config.yaml
n_layer: 13
d_model: 384
n_head: 6
n_kv_head: 2
head_dim: 64
d_mlp: 1280
vocab_size: 8192
activation: "swiglu"
norm: "rmsnorm"
norm_place: "pre"
norm_eps: 1e-06
positions: "rope"
rope_base: 10000.0
rope_fraction: 1.0
qk_norm: false
attn_scale: 0.125
bias: "none"
tie_embeddings: false
parallel_block: false
init: "uniform"
init_std_qkv: 0.0385
init_std_o: 0.0
init_std_up: 0.0385
init_std_down: 0.0
optimizer: "soap_variant"
lr: 0.00352
lr_mult_qkv: 0.7
lr_mult_o: 1.3
beta1: 0.95
beta2: 0.98
lr_head: 0.00613
grad_clip: 2.0
warmup_steps: 200
schedule: "cos"
final_lr_fraction: 0.03
batch_tokens: 131072
seq_len: 2048
doc_mask: false
train_tokens: 476700000
steps: 3637
dataset: "wikipedia_en"
Each number is 200 + 20 x the weight over the matrix's rms, rounded and kept within 0 to 999. Layers, rows and columns count from 0.

# down: layer 6 MLP down (transposed), 1280x384, rms 0.0678, rows 71-105, columns 320-383
# gate: layer 6 MLP gate, 1280x384, rms 0.0762, rows 72-106, columns 320-383
# up: layer 6 MLP up, 1280x384, rms 0.0772, rows 72-106, columns 320-383
down71,206,160,222,232,214,202,219,215,227,190,189,170,213,193,183,196,198,176,206,210,223,208,174,162,214,198,204,210,220,211,150,218,166,186,174,188,231,201,175,192,219,214,193,212,178,155,194,186,204,212,202,204,194,189,193,202,174,227,228,165,163,210,149,234
gate72,183,208,194,177,175,212,193,183,196,227,217,224,185,210,218,224,226,217,183,223,181,205,178,201,195,215,190,183,199,217,184,212,186,194,204,177,222,210,199,206,197,177,209,206,190,213,185,189,190,211,217,219,181,206,182,193,214,216,200,193,162,221,158,222
up72,209,216,201,165,199,203,210,175,226,192,234,191,192,205,180,190,146,171,185,236,196,197,187,193,220,219,231,213,211,246,198,211,182,211,183,237,190,211,197,192,166,186,204,239,172,188,197,198,206,198,202,209,238,183,187,207,195,188,220,175,195,192,217,203
down72,159,196,168,157,184,220,227,217,230,238,208,211,186,173,196,180,161,227,202,218,161,226,203,238,204,203,209,209,188,191,180,214,230,232,218,199,205,193,192,190,199,210,229,193,137,188,161,156,179,189,228,168,197,182,214,232,217,191,231,208,180,214,191,192
gate73,190,217,212,186,164,219,213,211,213,207,222,202,210,205,226,185,166,225,185,178,209,183,190,205,217,204,198,161,203,231,181,167,193,175,210,196,201,222,193,224,197,232,221,176,239,211,228,204,222,190,199,190,203,201,224,187,210,207,211,199,211,240,174,174
up73,193,188,211,226,218,203,158,210,172,223,230,193,220,206,242,207,241,200,176,208,203,213,222,223,197,176,201,185,217,192,185,206,227,204,210,196,226,176,199,198,196,189,201,191,211,209,211,198,183,249,212,193,189,170,204,193,196,183,203,230,201,205,222,178
down73,181,186,222,185,190,207,180,220,204,201,219,187,204,194,191,180,205,193,217,199,225,202,228,209,171,165,171,224,201,186,220,171,199,231,219,209,182,177,203,181,161,198,176,233,185,203,182,194,174,217,179,191,174,201,236,213,176,200,199,250,199,225,234,184
gate74,181,198,195,155,177,181,221,177,189,197,160,220,202,220,212,201,228,210,209,226,205,182,186,226,185,191,204,232,203,185,229,198,182,234,206,191,197,177,210,180,187,214,254,221,212,198,201,247,171,207,171,213,159,217,160,222,207,188,215,198,210,174,209,194
up74,244,218,190,173,234,239,215,193,188,204,177,202,204,166,220,204,181,183,185,217,202,200,156,190,231,166,191,184,201,181,188,214,227,194,204,201,224,178,202,160,219,195,202,220,189,196,173,206,216,209,183,170,235,196,223,164,171,205,232,217,191,180,227,176
down74,204,184,183,192,219,168,219,194,219,199,201,211,181,188,180,251,191,196,222,186,195,179,213,191,209,206,225,155,191,208,162,221,199,189,180,183,214,184,212,229,198,185,201,152,205,185,204,194,187,188,180,242,208,199,211,205,214,160,195,192,210,184,199,204
gate75,226,173,222,154,178,193,213,189,172,236,164,223,204,210,184,200,202,199,243,196,184,203,231,181,189,216,185,189,159,216,195,202,233,186,197,215,225,201,171,204,224,203,222,167,212,181,193,207,195,198,178,180,181,184,212,218,193,192,185,230,211,208,181,176
up75,189,193,199,205,208,202,206,211,215,205,214,220,205,215,202,184,207,222,201,196,216,171,198,206,220,186,210,201,177,186,202,187,188,204,182,210,225,166,190,232,205,203,193,200,210,189,207,217,179,180,180,204,205,213,204,233,184,201,171,193,198,211,192,213
down75,203,205,191,190,204,191,206,207,212,184,223,166,194,206,210,198,190,211,216,182,191,182,196,224,210,198,198,178,201,193,206,202,218,191,182,208,208,194,180,207,218,190,202,223,203,205,207,214,194,195,196,189,186,230,192,210,204,247,194,173,205,217,201,204
gate76,213,173,180,199,217,214,161,172,184,228,188,176,199,205,169,196,197,215,195,196,205,232,203,212,223,224,223,159,218,197,174,175,213,198,191,192,205,204,210,216,212,190,198,217,211,184,181,204,213,159,208,198,178,208,186,188,223,181,198,216,199,210,181,196
up76,204,215,213,215,205,217,192,229,206,194,212,190,175,194,195,191,172,224,189,180,222,181,198,227,203,194,200,211,191,184,214,187,236,217,185,190,206,172,192,199,205,174,194,214,196,207,192,223,185,197,197,178,204,236,196,230,185,223,192,195,207,181,186,198
down76,204,186,190,177,222,214,206,200,182,226,192,197,225,182,175,185,191,236,208,195,212,213,196,231,214,180,195,220,229,199,198,182,162,198,212,200,203,228,182,190,181,211,192,255,202,214,197,208,221,186,211,153,204,224,189,182,215,182,211,212,194,219,218,174
gate77,184,166,207,218,198,188,186,223,184,181,206,226,197,179,166,190,218,201,227,223,198,176,174,222,183,178,191,215,216,235,196,179,224,202,220,189,204,187,185,174,163,217,176,220,188,192,210,202,191,195,193,222,189,178,181,214,215,188,212,179,188,216,199,194
up77,193,216,209,193,201,182,160,218,202,210,191,187,199,168,185,220,189,189,212,179,207,219,188,183,191,208,198,203,200,159,212,227,215,223,175,228,205,216,178,200,184,210,178,223,168,197,190,206,192,174,198,179,193,208,215,212,192,202,197,208,203,215,222,203
down77,206,229,206,182,199,230,240,220,199,187,215,239,192,185,203,202,219,196,214,189,226,185,185,204,182,177,206,202,228,176,197,185,199,166,199,189,198,205,163,160,216,195,170,192,217,203,204,197,197,193,212,155,180,177,189,229,171,176,254,184,183,233,161,212
gate78,265,207,189,224,195,230,208,191,191,186,176,214,213,196,212,206,199,195,185,198,184,198,209,185,212,235,194,230,201,208,225,189,198,202,217,193,183,208,203,207,217,191,188,168,204,187,202,171,199,193,228,204,171,213,214,210,208,214,213,188,222,218,255,232
up78,151,194,175,198,164,229,222,171,170,179,197,217,174,226,193,190,186,174,176,203,160,182,209,213,180,200,250,152,222,172,168,216,174,212,160,207,240,201,219,175,187,207,251,214,222,233,199,237,247,183,190,176,210,240,188,203,216,227,197,215,191,190,181,188
down78,192,202,172,195,219,199,239,209,198,169,226,201,193,163,161,230,224,202,206,163,187,200,211,176,202,210,208,196,237,194,182,202,209,215,178,203,219,218,212,168,186,205,184,170,195,194,215,199,173,190,203,263,185,205,203,215,144,167,210,220,136,209,185,203
gate79,205,173,234,214,230,219,164,154,209,237,218,206,188,224,183,217,201,219,193,213,205,205,181,201,220,201,181,155,193,195,205,206,208,230,238,213,207,221,211,172,233,209,157,200,174,215,208,180,215,212,167,182,190,177,213,206,212,219,206,225,212,219,218,203
up79,218,151,231,176,239,230,221,208,186,195,181,172,212,219,167,209,225,202,170,199,176,156,206,210,202,206,187,205,188,185,188,219,172,218,202,238,214,178,247,230,228,218,173,246,194,191,205,186,194,198,173,189,189,204,166,204,209,177,191,199,196,208,203,199
down79,194,145,216,167,210,193,180,207,190,217,179,181,169,215,192,195,212,168,203,218,197,207,198,205,193,188,204,174,159,194,189,180,194,194,220,186,194,206,216,199,184,220,181,195,187,170,215,201,176,252,195,206,142,197,191,200,178,184,230,235,241,170,160,206
gate80,233,206,234,214,202,194,194,193,195,198,188,201,190,203,193,197,217,217,234,171,188,177,194,200,164,197,212,225,205,198,217,200,191,224,212,203,209,187,211,218,205,226,212,206,220,168,187,242,212,194,160,191,162,215,182,215,207,171,189,211,211,188,202,173
up80,196,166,227,211,204,231,201,209,208,188,196,213,213,190,201,185,225,141,199,197,184,210,149,190,220,201,227,172,189,204,219,167,182,198,198,185,209,224,227,220,248,210,153,193,189,184,187,210,213,202,220,194,206,187,180,195,199,252,203,220,182,176,182,208
down80,185,196,206,180,185,190,167,210,206,207,209,199,180,211,217,225,212,204,212,209,211,225,171,230,219,173,200,165,208,185,181,200,169,192,191,189,185,212,186,248,221,173,183,190,195,180,182,188,204,179,219,157,212,214,153,245,232,193,214,189,183,204,217,198
gate81,225,203,204,180,227,210,197,216,223,173,208,202,197,221,192,243,217,208,206,191,206,192,170,227,204,184,205,169,203,203,190,178,212,183,169,169,183,171,228,143,190,188,222,186,237,193,195,170,168,192,203,201,195,204,193,185,192,204,225,224,183,197,210,174
up81,200,171,212,200,191,203,195,184,207,217,192,179,210,205,173,216,153,204,201,235,194,200,219,183,203,201,183,238,188,171,199,181,174,188,193,218,167,158,211,212,213,159,196,171,234,197,208,191,181,191,194,190,217,200,219,191,185,246,183,212,204,207,210,188
down81,207,196,194,203,229,206,185,192,188,205,222,175,250,181,157,197,178,232,202,208,248,214,202,217,191,201,187,230,162,205,210,187,217,226,196,183,239,197,206,196,177,224,214,199,224,182,177,196,240,201,184,200,179,180,202,211,187,219,183,218,199,215,208,210
gate82,223,263,201,171,213,184,242,220,228,176,184,184,189,201,185,203,189,206,179,221,186,212,203,165,217,197,202,196,214,211,198,194,186,214,232,227,196,202,212,182,184,196,164,227,223,202,186,220,198,192,176,205,191,207,222,204,213,184,209,212,193,193,157,192
up82,167,195,171,167,196,199,209,230,204,213,227,186,170,206,239,178,212,225,166,234,222,234,189,181,195,236,200,200,180,200,190,245,188,176,220,206,184,190,202,217,174,231,235,214,211,207,184,218,172,219,189,197,205,220,190,171,219,204,200,198,196,168,181,221
down82,202,269,189,185,217,204,229,201,198,185,229,224,222,190,206,206,222,205,185,192,208,226,197,204,192,211,192,209,186,170,159,220,193,186,202,184,201,219,193,161,212,195,220,213,225,201,185,197,195,210,208,204,200,191,210,232,200,211,220,200,229,200,201,213
gate83,208,188,218,198,201,190,184,232,204,188,189,186,213,219,169,174,190,192,209,203,206,231,203,205,216,195,155,179,210,212,193,179,200,185,198,193,181,172,199,192,223,219,194,168,174,194,203,199,188,201,185,205,188,238,157,190,211,207,153,194,173,205,191,204
up83,208,209,216,203,182,229,189,219,216,220,222,193,197,197,195,121,212,232,186,194,207,216,187,172,198,228,170,226,190,235,206,199,218,225,174,191,226,243,189,182,199,189,160,197,236,209,195,219,207,208,207,221,197,232,170,220,185,247,192,206,224,249,206,183
down83,221,210,207,230,210,191,227,219,211,224,213,198,175,184,162,194,211,191,174,237,201,194,180,246,225,193,181,151,209,223,202,195,189,235,213,147,204,184,215,215,228,199,194,190,192,225,184,204,279,201,179,180,202,184,235,232,209,190,206,198,198,211,190,197
gate84,191,191,172,207,212,180,161,192,224,212,189,191,232,180,203,211,174,215,184,193,210,172,183,200,251,214,241,196,183,183,201,230,220,203,149,219,199,224,202,159,225,223,253,174,238,223,223,225,194,211,220,196,252,196,207,206,179,184,225,218,194,176,178,221
up84,213,188,191,191,203,135,156,196,215,191,175,159,175,201,243,245,186,216,204,195,167,195,182,214,203,204,194,198,219,194,175,214,189,201,197,213,187,210,221,201,217,242,188,226,223,240,227,165,203,204,194,204,203,197,196,188,172,178,239,220,203,197,173,213
down84,197,206,203,205,213,157,169,173,199,172,224,227,191,188,199,209,204,212,190,221,168,218,147,147,198,201,212,221,216,211,205,208,253,205,227,193,202,223,186,204,199,223,187,189,199,224,188,176,211,176,193,186,154,174,159,184,180,223,196,199,171,146,176,182
gate85,181,198,205,170,215,195,194,173,226,184,207,179,204,204,180,206,222,181,194,192,196,174,213,232,162,208,195,223,141,203,207,223,181,203,200,199,237,211,243,214,182,200,173,184,184,182,221,201,192,211,182,181,190,208,204,230,219,212,201,172,222,213,179,196
up85,204,210,184,192,197,189,172,192,214,201,192,216,234,203,217,168,225,227,220,214,189,197,199,220,182,202,177,224,176,186,223,206,232,183,213,201,234,185,201,208,189,205,227,176,198,218,165,210,199,137,190,206,191,173,196,210,191,211,191,192,171,208,174,207
down85,172,238,176,163,218,221,243,200,210,210,221,229,189,209,207,196,223,190,205,204,187,223,171,221,230,197,183,183,205,177,188,178,234,213,194,147,219,215,206,201,215,214,205,195,195,170,202,193,199,203,216,180,202,190,196,228,196,230,194,197,202,191,223,182
gate86,260,215,178,211,159,178,175,227,190,230,164,182,207,205,176,199,148,169,211,190,208,199,190,210,172,229,209,206,173,214,181,203,224,226,221,181,224,184,186,250,186,191,196,193,207,173,195,236,218,205,220,199,218,158,244,238,190,196,160,201,193,221,255,227
up86,181,219,178,264,187,188,199,206,170,210,160,198,204,164,218,190,192,246,230,194,225,234,173,228,226,214,193,197,215,195,170,169,221,211,175,204,183,244,159,221,191,193,155,187,194,205,179,226,191,160,182,210,213,223,214,208,198,183,191,205,168,203,219,213
down86,204,187,173,201,186,197,193,157,208,208,195,228,201,220,205,214,187,209,193,204,190,203,231,188,179,180,209,171,196,168,176,213,214,192,231,178,170,228,214,193,195,222,188,178,184,183,199,185,206,180,169,208,193,242,215,197,191,209,232,206,206,200,189,193
gate87,195,141,190,196,198,204,197,189,214,189,205,246,173,163,205,204,177,229,179,237,187,218,196,226,200,203,201,213,219,195,149,224,207,188,164,197,197,174,200,223,168,203,217,189,200,218,203,200,193,196,227,187,199,178,199,205,222,218,220,219,204,210,171,201
up87,209,230,227,161,184,186,201,187,178,186,169,194,187,171,204,188,212,198,187,235,217,180,172,236,183,190,176,228,193,208,185,208,244,194,233,243,182,213,219,197,197,212,146,151,213,208,242,212,200,234,198,206,245,224,230,217,216,198,197,237,213,215,212,183
down87,201,190,204,199,211,197,174,230,203,213,211,203,239,198,219,219,183,202,181,188,173,217,202,197,182,197,221,192,159,218,231,202,215,231,225,192,209,216,207,211,216,202,167,208,190,189,189,183,167,231,205,209,193,215,213,176,208,190,204,192,191,239,201,184
gate88,206,208,218,208,176,217,176,205,209,240,203,173,212,207,207,206,204,204,217,208,208,164,233,187,249,184,206,207,217,206,190,191,214,219,228,189,218,235,189,192,219,194,166,221,198,193,196,215,198,167,213,198,228,158,222,211,205,217,187,225,181,181,162,218
up88,198,237,204,230,211,216,234,202,201,213,162,153,209,189,204,187,205,195,196,172,208,185,154,163,215,183,209,201,208,199,201,213,200,244,142,191,176,215,190,209,176,201,219,208,222,221,224,182,186,196,232,196,187,217,209,195,220,224,191,197,223,192,195,206
down88,202,195,227,207,193,213,196,195,202,181,208,228,157,202,220,196,216,182,199,208,222,182,208,212,212,205,171,227,204,229,201,206,199,191,202,212,180,197,200,215,226,207,175,194,196,209,191,238,200,180,241,233,196,201,176,189,181,182,189,192,204,199,186,198
gate89,261,199,198,208,196,163,206,229,224,202,224,221,211,201,232,189,200,230,160,193,206,221,188,221,226,214,175,206,195,202,247,190,213,241,157,237,199,184,210,184,207,221,188,229,200,213,222,211,205,201,220,209,189,187,196,213,196,223,226,196,213,183,214,219
up89,194,206,198,209,161,200,199,199,200,180,172,210,217,211,208,240,189,196,238,172,213,219,175,240,184,242,217,219,169,230,191,202,203,199,194,213,205,210,204,220,187,201,205,218,170,186,174,209,174,153,153,169,210,235,190,223,168,208,216,149,216,172,172,182
down89,211,207,201,218,167,194,196,208,199,192,193,207,204,212,229,215,185,240,178,208,213,200,212,225,191,209,175,203,185,192,205,177,190,199,175,217,193,194,186,187,191,213,205,181,186,225,227,195,189,185,220,183,196,211,216,190,207,177,231,204,226,201,155,195
gate90,182,202,191,218,204,209,193,196,168,194,195,204,194,196,208,194,170,214,182,202,251,205,218,199,241,237,194,215,190,177,211,171,203,197,176,212,198,209,189,210,224,220,195,190,187,186,180,167,226,207,220,182,209,188,212,170,206,220,189,197,194,184,242,208
up90,184,212,177,181,194,219,214,207,221,220,238,230,178,211,210,216,193,245,242,217,175,221,210,183,191,198,203,147,213,190,180,215,190,214,204,218,176,178,206,176,167,200,206,210,234,181,179,168,186,179,215,199,197,214,182,218,192,149,214,191,178,209,243,203
down90,189,165,172,212,201,201,195,200,234,181,183,225,250,200,228,213,174,245,271,233,193,196,205,216,220,209,176,168,203,214,200,204,174,243,153,179,202,220,215,172,203,205,201,211,235,181,177,205,184,188,195,193,194,177,239,185,212,230,205,195,194,194,216,174
gate91,234,173,220,217,205,207,198,206,149,199,176,205,218,192,196,185,168,206,216,195,192,204,200,201,183,211,204,216,222,218,160,209,184,202,221,227,165,195,196,197,197,194,176,215,190,194,192,192,206,207,210,184,202,185,216,176,183,210,212,206,158,195,173,184
up91,201,192,205,196,211,170,191,179,184,215,188,196,187,216,180,216,179,192,205,177,222,182,179,186,205,186,215,207,161,222,186,168,235,208,209,222,206,186,214,215,216,193,230,195,217,248,211,206,207,181,207,189,198,182,200,181,205,175,217,224,175,231,200,208
down91,255,182,237,193,170,202,205,177,189,175,234,209,177,214,200,196,231,192,191,168,197,212,186,182,164,201,202,203,183,243,211,233,220,201,198,189,181,231,213,225,193,200,184,245,198,225,202,218,227,196,228,244,189,200,206,173,203,181,191,208,175,221,240,200
gate92,205,210,178,192,223,157,241,199,196,184,214,190,188,227,236,187,224,179,241,237,179,169,204,200,233,238,205,182,166,198,212,172,184,192,194,179,186,205,187,175,174,214,176,203,226,210,169,228,185,165,188,191,178,206,200,204,177,200,202,227,210,205,189,196
up92,212,228,189,179,234,180,208,195,186,242,184,192,229,199,215,200,193,177,211,208,177,214,205,198,218,211,200,204,207,200,199,174,221,185,242,204,216,194,169,206,212,187,190,205,181,188,188,221,199,200,156,224,174,173,237,194,178,204,163,200,202,195,204,201
down92,196,201,228,217,213,206,184,189,197,186,184,202,172,194,208,187,206,218,229,202,209,196,160,215,221,237,188,228,220,199,166,214,196,198,214,179,158,212,196,199,204,215,183,235,186,234,221,171,228,199,199,143,236,196,216,194,220,201,163,206,212,215,186,207
gate93,175,205,211,215,183,202,225,196,208,184,212,202,195,171,206,191,187,188,190,199,193,182,199,191,181,211,160,176,192,169,207,160,206,194,206,189,182,192,203,190,210,184,191,200,187,144,218,200,235,206,184,195,242,186,224,190,205,201,160,191,191,185,168,186
up93,235,207,228,205,200,187,195,178,190,228,208,215,218,198,156,198,193,183,190,178,213,191,201,207,177,167,210,207,212,219,207,205,213,215,210,209,175,225,199,184,227,226,236,182,218,253,193,160,205,180,207,231,184,219,196,194,227,198,201,176,168,184,190,236
down93,212,189,173,226,205,217,195,191,193,174,184,198,218,177,208,204,220,201,187,192,197,216,198,193,197,196,194,188,222,204,198,227,209,178,196,179,197,206,216,206,205,196,231,192,182,247,225,188,184,219,155,160,195,192,191,234,215,225,223,176,196,197,199,210
gate94,209,189,208,200,240,205,184,219,158,191,190,210,229,197,177,167,209,193,251,231,232,245,187,200,222,195,180,221,215,197,201,160,234,205,168,196,254,198,215,234,197,200,200,197,189,170,202,169,196,152,205,190,199,215,206,260,200,201,220,151,203,215,217,196
up94,236,184,205,177,222,209,221,186,221,197,163,199,205,224,186,203,206,190,223,200,207,199,204,182,232,205,202,201,202,209,207,228,195,163,183,188,203,237,181,157,208,235,219,197,220,223,226,173,213,181,205,183,211,202,204,220,209,208,147,196,168,195,184,199
down94,224,183,228,156,206,214,209,189,201,221,226,175,216,217,206,165,179,188,204,201,205,179,153,175,230,191,200,227,178,221,196,191,205,187,178,219,204,188,153,220,215,221,235,206,188,157,168,213,201,214,159,201,196,183,172,221,235,220,153,181,194,226,189,176
gate95,179,207,214,148,171,180,219,200,171,255,189,175,196,195,190,197,209,208,208,191,207,211,197,185,217,182,195,203,203,213,219,168,184,204,179,188,205,202,204,194,196,204,202,204,191,207,193,184,218,188,206,194,187,162,207,164,186,230,197,241,203,177,197,220
up95,172,234,189,196,170,224,216,215,187,204,169,169,200,184,169,184,257,200,219,180,155,179,191,196,276,182,214,201,223,204,205,185,175,178,168,208,171,177,196,226,190,199,202,187,206,193,203,213,184,180,218,172,202,182,168,162,240,201,214,218,185,200,215,192
down95,196,191,206,185,191,207,223,196,197,217,189,221,221,188,182,193,201,225,165,195,194,163,198,187,176,230,210,198,207,202,210,186,204,204,194,221,212,194,200,214,167,152,197,198,210,164,203,212,192,209,220,213,189,207,179,211,193,220,193,210,187,211,213,217
gate96,197,183,194,180,219,186,183,205,217,211,180,191,175,220,195,240,211,193,233,190,203,216,183,197,206,197,153,203,191,211,207,208,195,217,215,202,201,212,205,172,212,197,257,202,187,196,172,223,204,213,181,175,196,194,181,188,197,252,187,187,212,162,207,207
up96,189,192,222,225,208,235,192,213,188,210,187,194,186,222,170,170,218,184,168,192,207,204,208,167,172,182,220,217,195,208,224,209,163,213,169,223,227,192,208,217,201,186,186,198,207,192,244,170,225,169,199,208,187,186,201,212,231,192,198,225,194,212,204,186
down96,199,203,195,196,174,197,201,203,172,200,201,246,247,225,192,197,179,203,184,199,168,205,193,233,216,198,225,235,217,184,219,204,210,218,187,210,167,185,206,219,199,151,200,180,168,183,226,158,200,229,192,223,178,198,201,236,178,199,192,206,216,164,195,212
gate97,203,191,177,194,210,171,217,182,198,200,195,229,188,224,236,196,199,215,167,198,221,216,198,204,210,200,205,194,188,199,186,209,198,191,195,185,192,189,211,159,211,222,255,214,203,220,147,171,184,173,190,191,183,194,189,189,208,223,223,199,193,196,192,207
up97,168,191,193,194,150,207,215,190,214,168,182,175,200,186,205,208,191,204,201,191,223,185,198,220,198,197,219,180,163,181,197,179,185,216,204,196,176,212,187,183,223,200,185,197,210,190,210,237,183,216,170,188,171,184,188,204,158,183,198,214,163,209,164,191
down97,198,178,183,181,181,155,212,189,184,177,218,196,176,238,242,196,166,207,179,201,189,174,210,202,200,188,206,223,174,177,208,198,196,234,235,217,184,223,174,191,247,198,175,201,193,150,180,183,180,197,221,215,174,223,174,197,193,203,159,196,189,215,188,225
gate98,200,164,204,192,169,227,221,196,210,197,202,194,199,207,209,250,210,221,231,187,217,162,148,208,217,218,184,194,212,212,155,169,193,191,195,209,221,205,215,230,220,194,174,218,219,191,196,211,194,192,153,191,193,209,184,207,211,223,211,191,186,203,224,195
up98,205,182,210,197,217,178,173,192,203,232,220,170,220,212,191,221,177,205,213,213,166,227,222,167,229,209,185,231,199,181,180,228,159,233,221,178,198,202,220,210,231,217,145,219,201,198,212,176,185,208,217,183,189,163,203,206,197,173,193,217,190,176,187,201
down98,187,206,177,193,228,161,190,232,188,193,180,203,252,190,207,198,210,185,168,216,216,227,201,207,170,223,195,188,209,205,208,229,191,209,199,220,174,222,183,203,215,219,238,182,207,188,153,207,168,202,199,195,210,190,189,159,181,201,217,235,229,196,215,160
gate99,230,172,194,211,173,179,193,189,157,195,214,188,233,199,174,211,199,188,206,200,216,203,205,205,178,152,144,231,208,213,197,178,233,169,192,155,191,220,206,227,201,187,235,217,242,197,180,198,221,219,226,192,189,210,161,231,169,180,212,231,217,199,226,220
up99,233,223,229,208,230,188,218,179,172,183,205,167,198,219,197,196,187,206,194,207,215,183,203,179,176,172,167,212,201,168,168,191,204,177,233,192,183,176,176,209,195,233,182,156,198,182,218,212,212,240,187,180,164,184,202,209,202,220,238,191,171,204,213,211
down99,197,237,231,213,217,216,206,208,199,184,226,183,176,209,209,217,198,215,199,218,192,201,205,222,227,214,194,189,231,175,186,212,209,196,186,259,215,195,189,222,232,199,192,205,213,215,206,197,175,199,184,166,232,205,216,210,186,209,197,174,183,186,207,220
gate100,237,172,216,203,180,163,224,206,155,200,216,213,185,247,189,214,183,202,226,209,154,195,196,203,208,182,242,225,169,190,191,228,227,203,197,195,203,181,204,187,187,205,203,176,231,221,216,236,200,207,151,176,218,205,199,183,197,197,203,207,198,204,201,187
up100,189,194,237,181,207,193,194,188,197,197,192,170,201,193,183,259,225,187,213,229,158,218,190,209,182,202,234,225,201,230,213,189,182,223,217,228,196,211,188,168,195,172,208,191,184,200,179,192,186,227,195,172,198,186,209,218,206,185,209,175,211,195,181,167
down100,211,203,177,211,184,181,217,192,218,192,212,179,184,202,244,233,155,203,223,221,175,186,209,186,211,220,204,211,173,210,201,193,200,243,220,198,189,156,191,205,208,199,195,197,183,192,180,194,189,248,212,163,212,187,194,208,227,223,209,191,186,211,225,206
gate101,213,203,190,184,177,206,192,194,196,199,208,202,188,211,199,194,212,224,226,202,226,201,219,198,210,208,205,204,204,172,207,202,198,195,213,195,185,207,193,205,210,197,210,209,181,200,205,187,197,213,163,177,200,220,212,188,210,217,196,178,190,190,186,205
up101,179,209,209,188,192,178,212,204,205,217,220,143,187,194,227,164,209,214,205,204,193,207,220,223,222,188,212,193,171,201,223,223,181,180,188,191,227,193,223,197,184,173,185,192,205,196,214,212,166,224,222,208,204,183,191,208,215,205,187,166,177,218,178,212
down101,189,204,205,183,178,216,223,207,191,191,204,184,228,174,227,215,212,189,209,179,157,195,188,188,183,178,206,186,188,225,194,216,205,192,173,214,196,178,224,206,202,194,190,196,180,176,194,206,186,201,214,204,207,181,210,199,223,219,202,214,212,203,210,203
gate102,194,239,197,193,192,176,216,187,236,187,203,159,176,216,220,198,162,221,198,223,195,205,214,210,181,193,233,164,213,170,228,194,201,205,206,221,198,168,177,199,210,216,212,253,232,231,155,160,146,199,221,196,167,187,202,190,180,234,233,192,215,219,207,222
up102,202,198,226,176,290,191,223,206,202,200,227,240,187,213,209,171,177,175,212,199,154,217,245,180,185,213,196,190,207,194,186,173,202,189,177,208,180,203,196,198,175,216,212,221,192,201,231,193,217,192,216,198,204,200,198,227,218,165,201,192,229,161,185,199
down102,205,210,208,199,227,193,221,198,189,214,167,185,200,166,220,184,200,208,184,172,186,200,160,193,204,206,158,204,216,194,185,185,225,208,213,223,202,191,232,191,201,208,203,210,229,174,191,190,221,218,178,180,219,174,163,174,229,183,178,204,214,199,209,186
gate103,217,183,204,195,211,233,192,211,178,205,198,218,177,213,195,218,187,193,217,186,209,183,224,224,202,183,203,227,211,181,198,193,208,216,199,213,188,201,191,182,205,190,212,230,212,217,217,188,231,195,192,217,206,180,203,227,196,223,207,191,230,206,199,221
up103,206,198,224,218,202,186,204,203,220,229,197,185,188,213,179,224,227,196,223,207,201,230,182,203,196,204,200,220,177,207,176,196,205,212,207,182,222,220,185,220,229,227,211,153,197,187,178,202,221,192,197,159,222,211,178,203,236,189,199,198,162,189,216,185
down103,196,196,241,192,180,208,184,187,202,221,215,234,206,180,187,192,188,224,207,212,194,216,188,208,201,196,199,221,201,188,166,165,200,218,208,180,187,192,206,166,221,182,231,227,242,220,166,205,186,211,201,148,194,187,196,212,188,206,191,228,196,205,202,191
gate104,190,215,208,225,211,201,179,167,215,157,197,224,224,218,170,197,204,200,206,173,175,208,235,191,179,205,175,237,242,178,182,239,192,207,167,214,188,204,195,190,195,197,218,162,207,246,204,188,217,211,177,207,193,196,231,184,203,165,224,197,206,209,198,206
up104,209,198,185,215,183,196,163,198,247,209,212,189,216,181,210,181,205,199,202,186,188,199,161,183,183,234,185,184,218,223,227,186,216,265,173,170,191,168,253,207,203,226,203,185,188,188,210,177,199,199,183,212,210,212,195,206,200,211,179,189,218,203,195,213
down104,209,217,218,199,216,201,206,195,210,208,198,218,160,242,224,182,224,208,202,199,187,189,218,194,174,205,191,216,196,216,187,193,195,236,216,228,133,210,215,185,195,192,203,180,213,208,192,190,190,192,184,260,204,174,218,185,193,210,195,199,240,210,185,203
gate105,207,210,204,193,183,174,185,208,191,209,198,211,201,218,202,176,193,201,197,181,176,199,241,200,187,177,206,186,199,192,204,200,189,215,177,194,189,188,189,216,197,188,209,224,192,198,222,201,209,205,236,190,182,195,184,193,200,193,247,166,177,191,190,213
up105,170,217,195,212,194,175,188,217,218,181,200,204,215,194,198,196,188,189,224,176,213,210,224,197,191,229,194,192,223,187,204,223,237,198,210,167,213,229,198,224,180,236,182,189,222,206,190,208,182,188,225,196,197,227,178,228,224,201,186,200,195,161,233,229
down105,194,202,236,192,207,204,214,200,164,199,206,170,222,199,209,235,171,161,167,203,225,208,186,204,245,200,205,202,191,196,231,214,209,169,191,222,206,199,195,197,165,178,189,190,187,185,218,232,213,223,166,184,174,182,228,199,208,222,183,189,216,184,203,226
gate106,186,183,208,174,228,193,193,166,213,201,183,185,213,207,191,193,209,180,239,230,203,216,173,143,215,225,193,200,177,195,172,198,180,211,219,216,218,198,181,189,224,224,186,184,198,246,196,228,181,215,190,185,192,181,195,226,215,207,186,184,253,194,229,190
up106,216,197,175,191,134,199,212,200,184,193,199,193,204,200,189,164,225,215,230,218,180,223,206,183,196,224,207,210,184,175,204,165,196,178,164,207,202,173,207,201,213,245,188,216,199,189,196,225,186,209,214,196,218,189,163,217,248,179,193,191,191,195,176,166